config = dict(
    num_hidden_layers=10,
    hidden_size=64,
    num_attention_heads=2,
    num_key_value_heads=2,
    head_dim=32,
    intermediate_size=192,
    vocab_size=8192,
    hidden_act='swiglu',
    norm='rmsnorm',
    norm_place='pre',
    norm_eps=1e-05,
    positions='rope',
    rope_theta=10000.0,
    rope_fraction=1.0,
    qk_norm=False,
    attn_scale=0.177,
    bias='qkv',
    tie_word_embeddings=False,
    parallel_block=False,
    init='trunc',
    init_std_qkv=0.0625,
    init_std_o=0.014,
    init_std_up=0.0625,
    init_std_down=0.014,
    init_out_by_depth=True,
    optimizer='muon_variant',
    learning_rate=0.0043,
    lr_mult_qkv=0.7,
    lr_mult_o=0.84,
    lr_mult_down=0.7,
    lr_head=0.00747,
    max_grad_norm=1.0,
    warmup_steps=200,
    schedule='wsd',
    decay_fraction=0.376,
    decay_shape='linear',
    final_lr_fraction=0.0,
    batch_tokens=16384,
    max_seq_len=512,
    doc_mask=False,
    train_tokens=117900000,
    max_steps=7197,
    dataset='wikipedia_en',
)
Each number is 500 + 50 x the weight over its row's rms, rounded and kept within 0 to 999. Layers, rows and columns count from 0. Numbers have three digits each. The size before them is the row's rms in percent of the matrix's.

# layer 5 MLP up, 192x64, rms 0.208, rows 109-191, columns 0-63
096:533530552471388501437515503486513493524602431504485494549453451495468430508419447506545536427534539411567497577498474575579458517520519553540486456521561540518576476471399460610432506469506431
109:537446492492449526499586461473509479497432508527560471393510508638452490503507437556481512477499502443470455505415472568553480451608580440431431454452469513445444469502558393516479514501496417
093:536369511459499595427473513433504396502496533438481541455574524495545481440428539568565461510497483495507477580441550564511456404418573501488523599461455482531531463521547494527540465541564479
093:563553488528487543622456469541557464459522527593528499471502601507393522457519579557447495514464420454427497586435443524468500513569487536539487490446511485441529614534461450532484438575483491
091:516486539485560456551425419550465426604477493520575505531457591430514423527450516541542470547494548391530477484504563465502442538443557528532486446445509484550513590616517505492463408511507560
102:521504514460533470541550502448525527455557464476533657393513488536557606533461554507449449529539500507521503466460532552587554471501481494448385471477455371551507506505486488429423500541496560
094:585483563388552433494503484546470499588467612481475505469517495513410589488452476407456481578494586537486516520544459532508517455600451520492550395503465562447439460512505486459465440489466467
101:517417534489466518500416489529448508492543560485547495630522509626476533561467564436559454521526567537573509413524464456437510536459512464469413416529491499573486464602497566502513418488521498
084:500548603473372509490424555482479595563506526545486552566559543517483451469562511533467425497554565452580505551435535532527416551604558527537527490506556498521471564456451466488467582502518534
118:485561464478518502601576490440554518510408544475444505457520527522403595508600524484389487516436404545409518512475434477499507547447484477426436490575533472502523528456472479541516466515599464
095:454491507532470506496521378485491491473448441450511547466468487500517590558574478570492510555493495537525524525503493462506383528459566438483600440466490576572539513509535608516553462598613442
100:524434436475504466402517539467472529469528495417406454441498434449579425454506574533534492523484413456468552430533514515528510545518501474555463432566597542429398536447464508481488435556430473
093:493472502560485523464525415524489524463477431535489457461443504536409449423462561427518486516510420623475547452590485500456632531391478506466404537489581516473478472453543468550554505469520513
094:601459570522592558424535532597518477427549478501575515474516404543486490519553514429481552512499507433513521576483464534441527455507484501508530384447512553532504446499569445489493627448554472
099:476369445520485474458502536535467531537442543465490418467552548475497624466512444476482468551522483556638498535407435505464611538526479537474448473545508456465397481583487505532487526481517536
105:488425528476557539513518545551526489413474481441486520490537436498434534561492448485456441500476546428574591556595495472546436602595456454503528540498425493525532411536439481537604562486542463
116:561492447485407468471416540528452506473490486543525445414522468394431509503407501517446520491540480546563498623513493584479568464484532520526554572418541534488444511470480619526508584537488456
112:552524441540450481535510496431468591583569514486509507474477486521447532496444468420472552346460432601507526537509502523525473491584542568545514462454525462466498568485417552400504536445578490
106:511377555415528461404551460462456470560503448609528524538554519588487490420551516457483515530477490517497483576504560433552461530573515440450497519559544578497488588469567407553485516532496514
108:424579474426461494380512459464525507424522440568532419406492552465559488459498491527553571468455505425474530540477541489421463476519553458523455516579460356473471475440569459542481491489500490
119:464397520595469614600580506395480499474478515542469494520584499453454480479607505472473499582514534571437585499511459488480457502506494476452562561489535540391500463545503502505509517576489436
115:531573464484483357589508506505549504508518475486494540532450502331427557545430518591445538534494475500472483519409472533450570488499423505513535491532496470612515467484538497515451487436546550
080:488501478457457546530524519518603467455535549409463605536496499528498567492514510552469454464438561535465567480478448447502563497546441452491475606642526497525422527451489485641481495452513471
087:561467499531539456537445503563588449469457479541472455397502440453468603515533425504459480478480523557432519515426442555487492577538387554585476544461471459430454420434470515450517475449559490
092:604458449463476491417531453419488540419559541500522495431543479490552547466489529470452473587427541474486519425540499601489539517635452569467400464524559539460440448511516452510538528502553509
108:509480487431437545449468525438492471522522550491540517514442577488468543406514594490452519475494483530614516440459498483601428418464499445410399414466473544555426513424478548535566480501471509
092:506491478408543499493574411561544508357531493526490535500536543455458489588500543484486528542511457452540435549491447587475521438512443541513390449451476523480502437499506492447375589504445460
092:447408548542499563574502523490563518472478572385501435490456484467530609459440539443454537508545438568449515551501494539534549434483415468459416540458487534554426489464522557497460540387512500
120:497552510516574473499574549483419450496583537459471583572484513456426539456540516456523518429561429532459510543519444523496592532447514556543406391429542436546504497436464527486467439461511591
097:477521478591455508517499452448444594431499531527446536442459487478440512505502541487471484415491495441477532517604591402547342491486474577491466437513436485446449563501477442529487541490563450
094:525487521509526462589425566513515535480439424504602518441565478518464517481520573519512493537522524520485511563428460507501471587631603559423520460565535395428579480531452510528452541455507495
086:438512532510539446501540410442531472435538514537521492552463533537436550461485515569595493405434566472489471573540495454549517543436435488552521564505558603489477565429414576471527426425519510
073:430548429503541458481497538499581589492525500465531462542444596503464483476537604410550461426439531421487465543590483482557432420563561441479508461589484435517491594487458468472474527508522501
102:519516490429429528435597439507571432482522435599526491485511418595540427429442540476453446566493482512399484434439482545470494542505510485466496589436483488484541499482482452545598502427475456
103:554507537508450547518350441549514563487567547462546514564521547559527533558499543481488534505411533523527506577502555425493494457574590506431530500587507565565507481532410543526433590476477481
114:439534482549407564432547557440526490400529535474583429346519464483544460422474519517523551550553490370500512471559514473498493491515540423489433529524490508503584554469495526517498485513564451
097:514471512518488402535445405568525589438519477490523478436558467454550445421489454538582564507443462495521548473509537557489498553539582518558596611470522451496517469550524404521552558452560528
116:495482439458594469484458516522525537549470467519511617465499554510456460477522472411549502530450465481520447524450551528457576391511386560490596499546557462521586503467584585480454507428444491
111:442497553487519477471531521481546573489513465467473524509504530554441547503506525526476396587503585522560442510552601536594500524543589487527435439465583511490568561489497511381413458474603495
102:467452510533546568459530347533588507428471467521497507483567457472544445542507511530593430524414548563390489424568573475493527506386488459549553547527424503491472513527504504509467466513526515
104:503463430422519498520520581496490391535397560462526546501554449512531484416499580502575486528546456487444508612450506485606487466448427555573544458497455429482505520505481547545546424526433517
114:516393460494476482551578548441479531463503560525421527607479579570449509501556433471545573575521518441456448450567449418462458453490477432369487488509450477532490508537475479504547570547498470
093:488436513503578488392435479560432464485478469490496490407509423545509453538518391518459521529591506544490377552532497448495463533395507477501558485528502448463402557544507492505452436595490531
106:430487432455502422553604490498568450593448495557431544513594539493538524506629590560564531471509518519456458474497530441499430486550368485528539500516517457519565467500555510501464446476504492
124:431514454436451480493497520524523433477622509478501490461490503551541462475482501367505504582538430477534444535478541463527475410608558454458499510495518570483506601441537491566458524463529370
085:555446489491508524456596478652476555503546510492414464509497531416426473507548564474488559494536522435511452628555547489515475519494513471504404478501472505595510431420445566471508479515429544
093:483519413578457533496565561541505573495495588497521452414470517441498589483552496509434574516476426496540514465551382402463528481469508485477394447554488521525454498456553525509422411543500446
120:422476473580508518506514457462476505568473527484480528514533594492463546432575554479562490392511566481448448499568421418479523429421495441505492470563540438490549522476523476539549357556454555
097:565460518468600491532510506415459528528534471452503473437519524468498510387513587476461524510470509498476499381503449598447491461442605535467562446530492469461448595485536414535452396482516539
088:464497451609464427490475531533493507459542468528484482402463587488514388501545507504547471516452600501469428512453499413492550444500546505474554596533504421395565564503443460517503491496421427
107:466444531548485432467513518511524510451484486512447425572488559444545483534590521464460580484496434493476543480616446499519532406462422425530446510557479496577487447455449410608526562488502588
094:517496533411484546465467501513554498533512532652454457510489513528486486466508498458426460478596546526426540415545503595446472468454573466518470449520492592520491634486539465474544506405571497
097:504457618504505431531487548416518543485494513457475539555578449468564518432592395534531520464509467485490505508433546533556446554596589543522573430545432489487512585551449537430519488478549511
104:454543459590470615456508458512575417549539562464472496482508534443444542524458525554469515632471439515444481572443523471518532439492520543519409481522429539598431552537510536464463442435487499
096:405580519444523577553424505457523504459434525562539523551554547476526521575446500563533461450469503479514483470523433520496501552449445535548479606615506459426439541541559446473534555467531605
106:470370454405612536482486466502429463468551541506468593459527480562531484414501469503496541530562488466509420436503522478487532460400431515421426492528528424530511551496568478532570545509505566
092:560570501523449524512468504479465493595471421442562471508546540474395500494543464466455483403503486458471527498510595425502480518539455492522497498561356375549512426471401494578489480500519518
115:543495499432482457510449494522473442543618553526533532534496514498474500527469409520555487551569429422562498573393528377434539514501475484559415408475495543490514495497479578414526453552443510
107:553460526613432586471592483419514506494528574434475573433524468503497515480594497546453480446522514503542557496514461452609390525505479452555487459512459422533512445579509527502560452547554541
102:500536519447543395543518507532489515486510399533517497546553503657399477538481511472566582458552516511579485499494610511456534465522444559452451519532487530529573493430506535605472465428477502
108:446545534586477474447534528519516510556502546461418445524509518512494500510420421534507441493584597500621498490426448514580536542498400493452477480413468457444516487541470557426562473437458583
103:490598408464497429509461348599503423471440459558573504474578527503528440484436529408516519497520539505433504503488471523461516563463553529563544558543419560483453494482475542535554551538492508
087:502522569440590502498500429520495472360444512463500455498485487473547433533544521395513517579464611557527431489574491514434487512408478532467565469409477542547521438520502516519558472465407482
101:463549458600513444516499531548549532444535486479493538593496422491460437393540551532403573454541482457501534491539539460470527482556534455556478528575529452493481500486461580576636488530413539
097:427532524479467506569574490514475472556445531493494467434518402604554427543532490473479553425495487519537388426482517435469479496519511461450529525472567583379515484411574492464556419507466480
128:459556484452524456512565530571544464471530422469502455397491446551508549496521511453549499533410511506417464478494492494518491604537424544552357488538483524488391467481417456528517428479419548
082:563443554481517426512525444476543578511504563450496463530481601506501477587579584466512427548524417552567466513532479473514506493574470610488494444474515468474603480518446506590489549443600482
088:457517557477405564510506530526429466470560438443517492541451461488591493486454500449513568535576546535495526566491465415501516525525430477362523540517569529464534521465469490419517518514507664
081:465559470563465445527449470495458563516505525465559483583526516450453419498499510520508543576558530382453475419563535522470521496476554587482597576409519508501596438540486529439547433531556445
092:556503467475549506545489487589499558500526483451509519478558492432441558554553535576524487457548428542403517527579444522591615570467512645487424502547555515516507468524528492571517461457441483
089:494493584596405441510559407500526454556512506543475449491494529498503480454515534433570457514468536493368464567550527419451468434445494527536503484610472465541550489469392442549515464559533503
091:518499425441421451480458561544511497467442495593570476511565493541439527432479520459553475489631597555510464514406485399518494529530534473484556577518544411546540586536474488490541454533459483
098:417557441472593457510566445504535435553527478539491594549438536449454487435549489486474465506534648504479423535504465509512466540539436478526507432548501562518575497568456600456455426472469514
086:475522491491407412523519564499475443533468433482512514541500408509507591502532514671496487531538574493517592561536510551531524509482489470492375444519439524486512550505506541519568498565512611
100:567539444461479455417479572508486493464540489657518541520477526507519527579495630512523517370503476465519496488479515463518486486558502450417456446550511548489495512474531470560513517352558535
109:559545474491477493582570442551521452384485380534559480498490485409461474507446574544500525430521534506445455534467402464488549484578443460515465551561451582497554540443531512514531475392512491
085:550455499484357558485604530495529456514479641551520618489597524536552530526573448496482510461556546505561458463546523509510470481486528431450523535502518542479474467554584430481472476461461439
095:480539457476390433557519561574510524358456514427551484523465418524554485471494616471497519480538540485524423524479506489476482539541464531460474551464463515471537503568487444523503460410478354
078:472441511570544472540423528546431497476534461494411475414464475486540473494507516490543412501594568437392521508503529563506468590487608520421492460453432476500404521471494459426539526567525558
089:570556552513400466477531452497465572507519554479481483561449554451525474545493558514503550501416539458577441475546565464587411445514537489468579600417458506550521472443411529480494451405522499
104:510491519483440521609475441563467527529607424456395645523544555609520536498491533481536486559482556533528601506534506478483472502508468508442565455457473442466485520526457540490592473456530549
097:581518418514431506511469593466481512615509547525544551498483570479492533479379537492489438434537553492519418484521493423460436471521453514539545465555621496496469520521439567476519494629478500
103:512567533543516436479474430556373484474566476502586450457494545446491438482456505590519561498488546541493515576500528520481531471459564475501564610410444468408450494505540462469416504569500417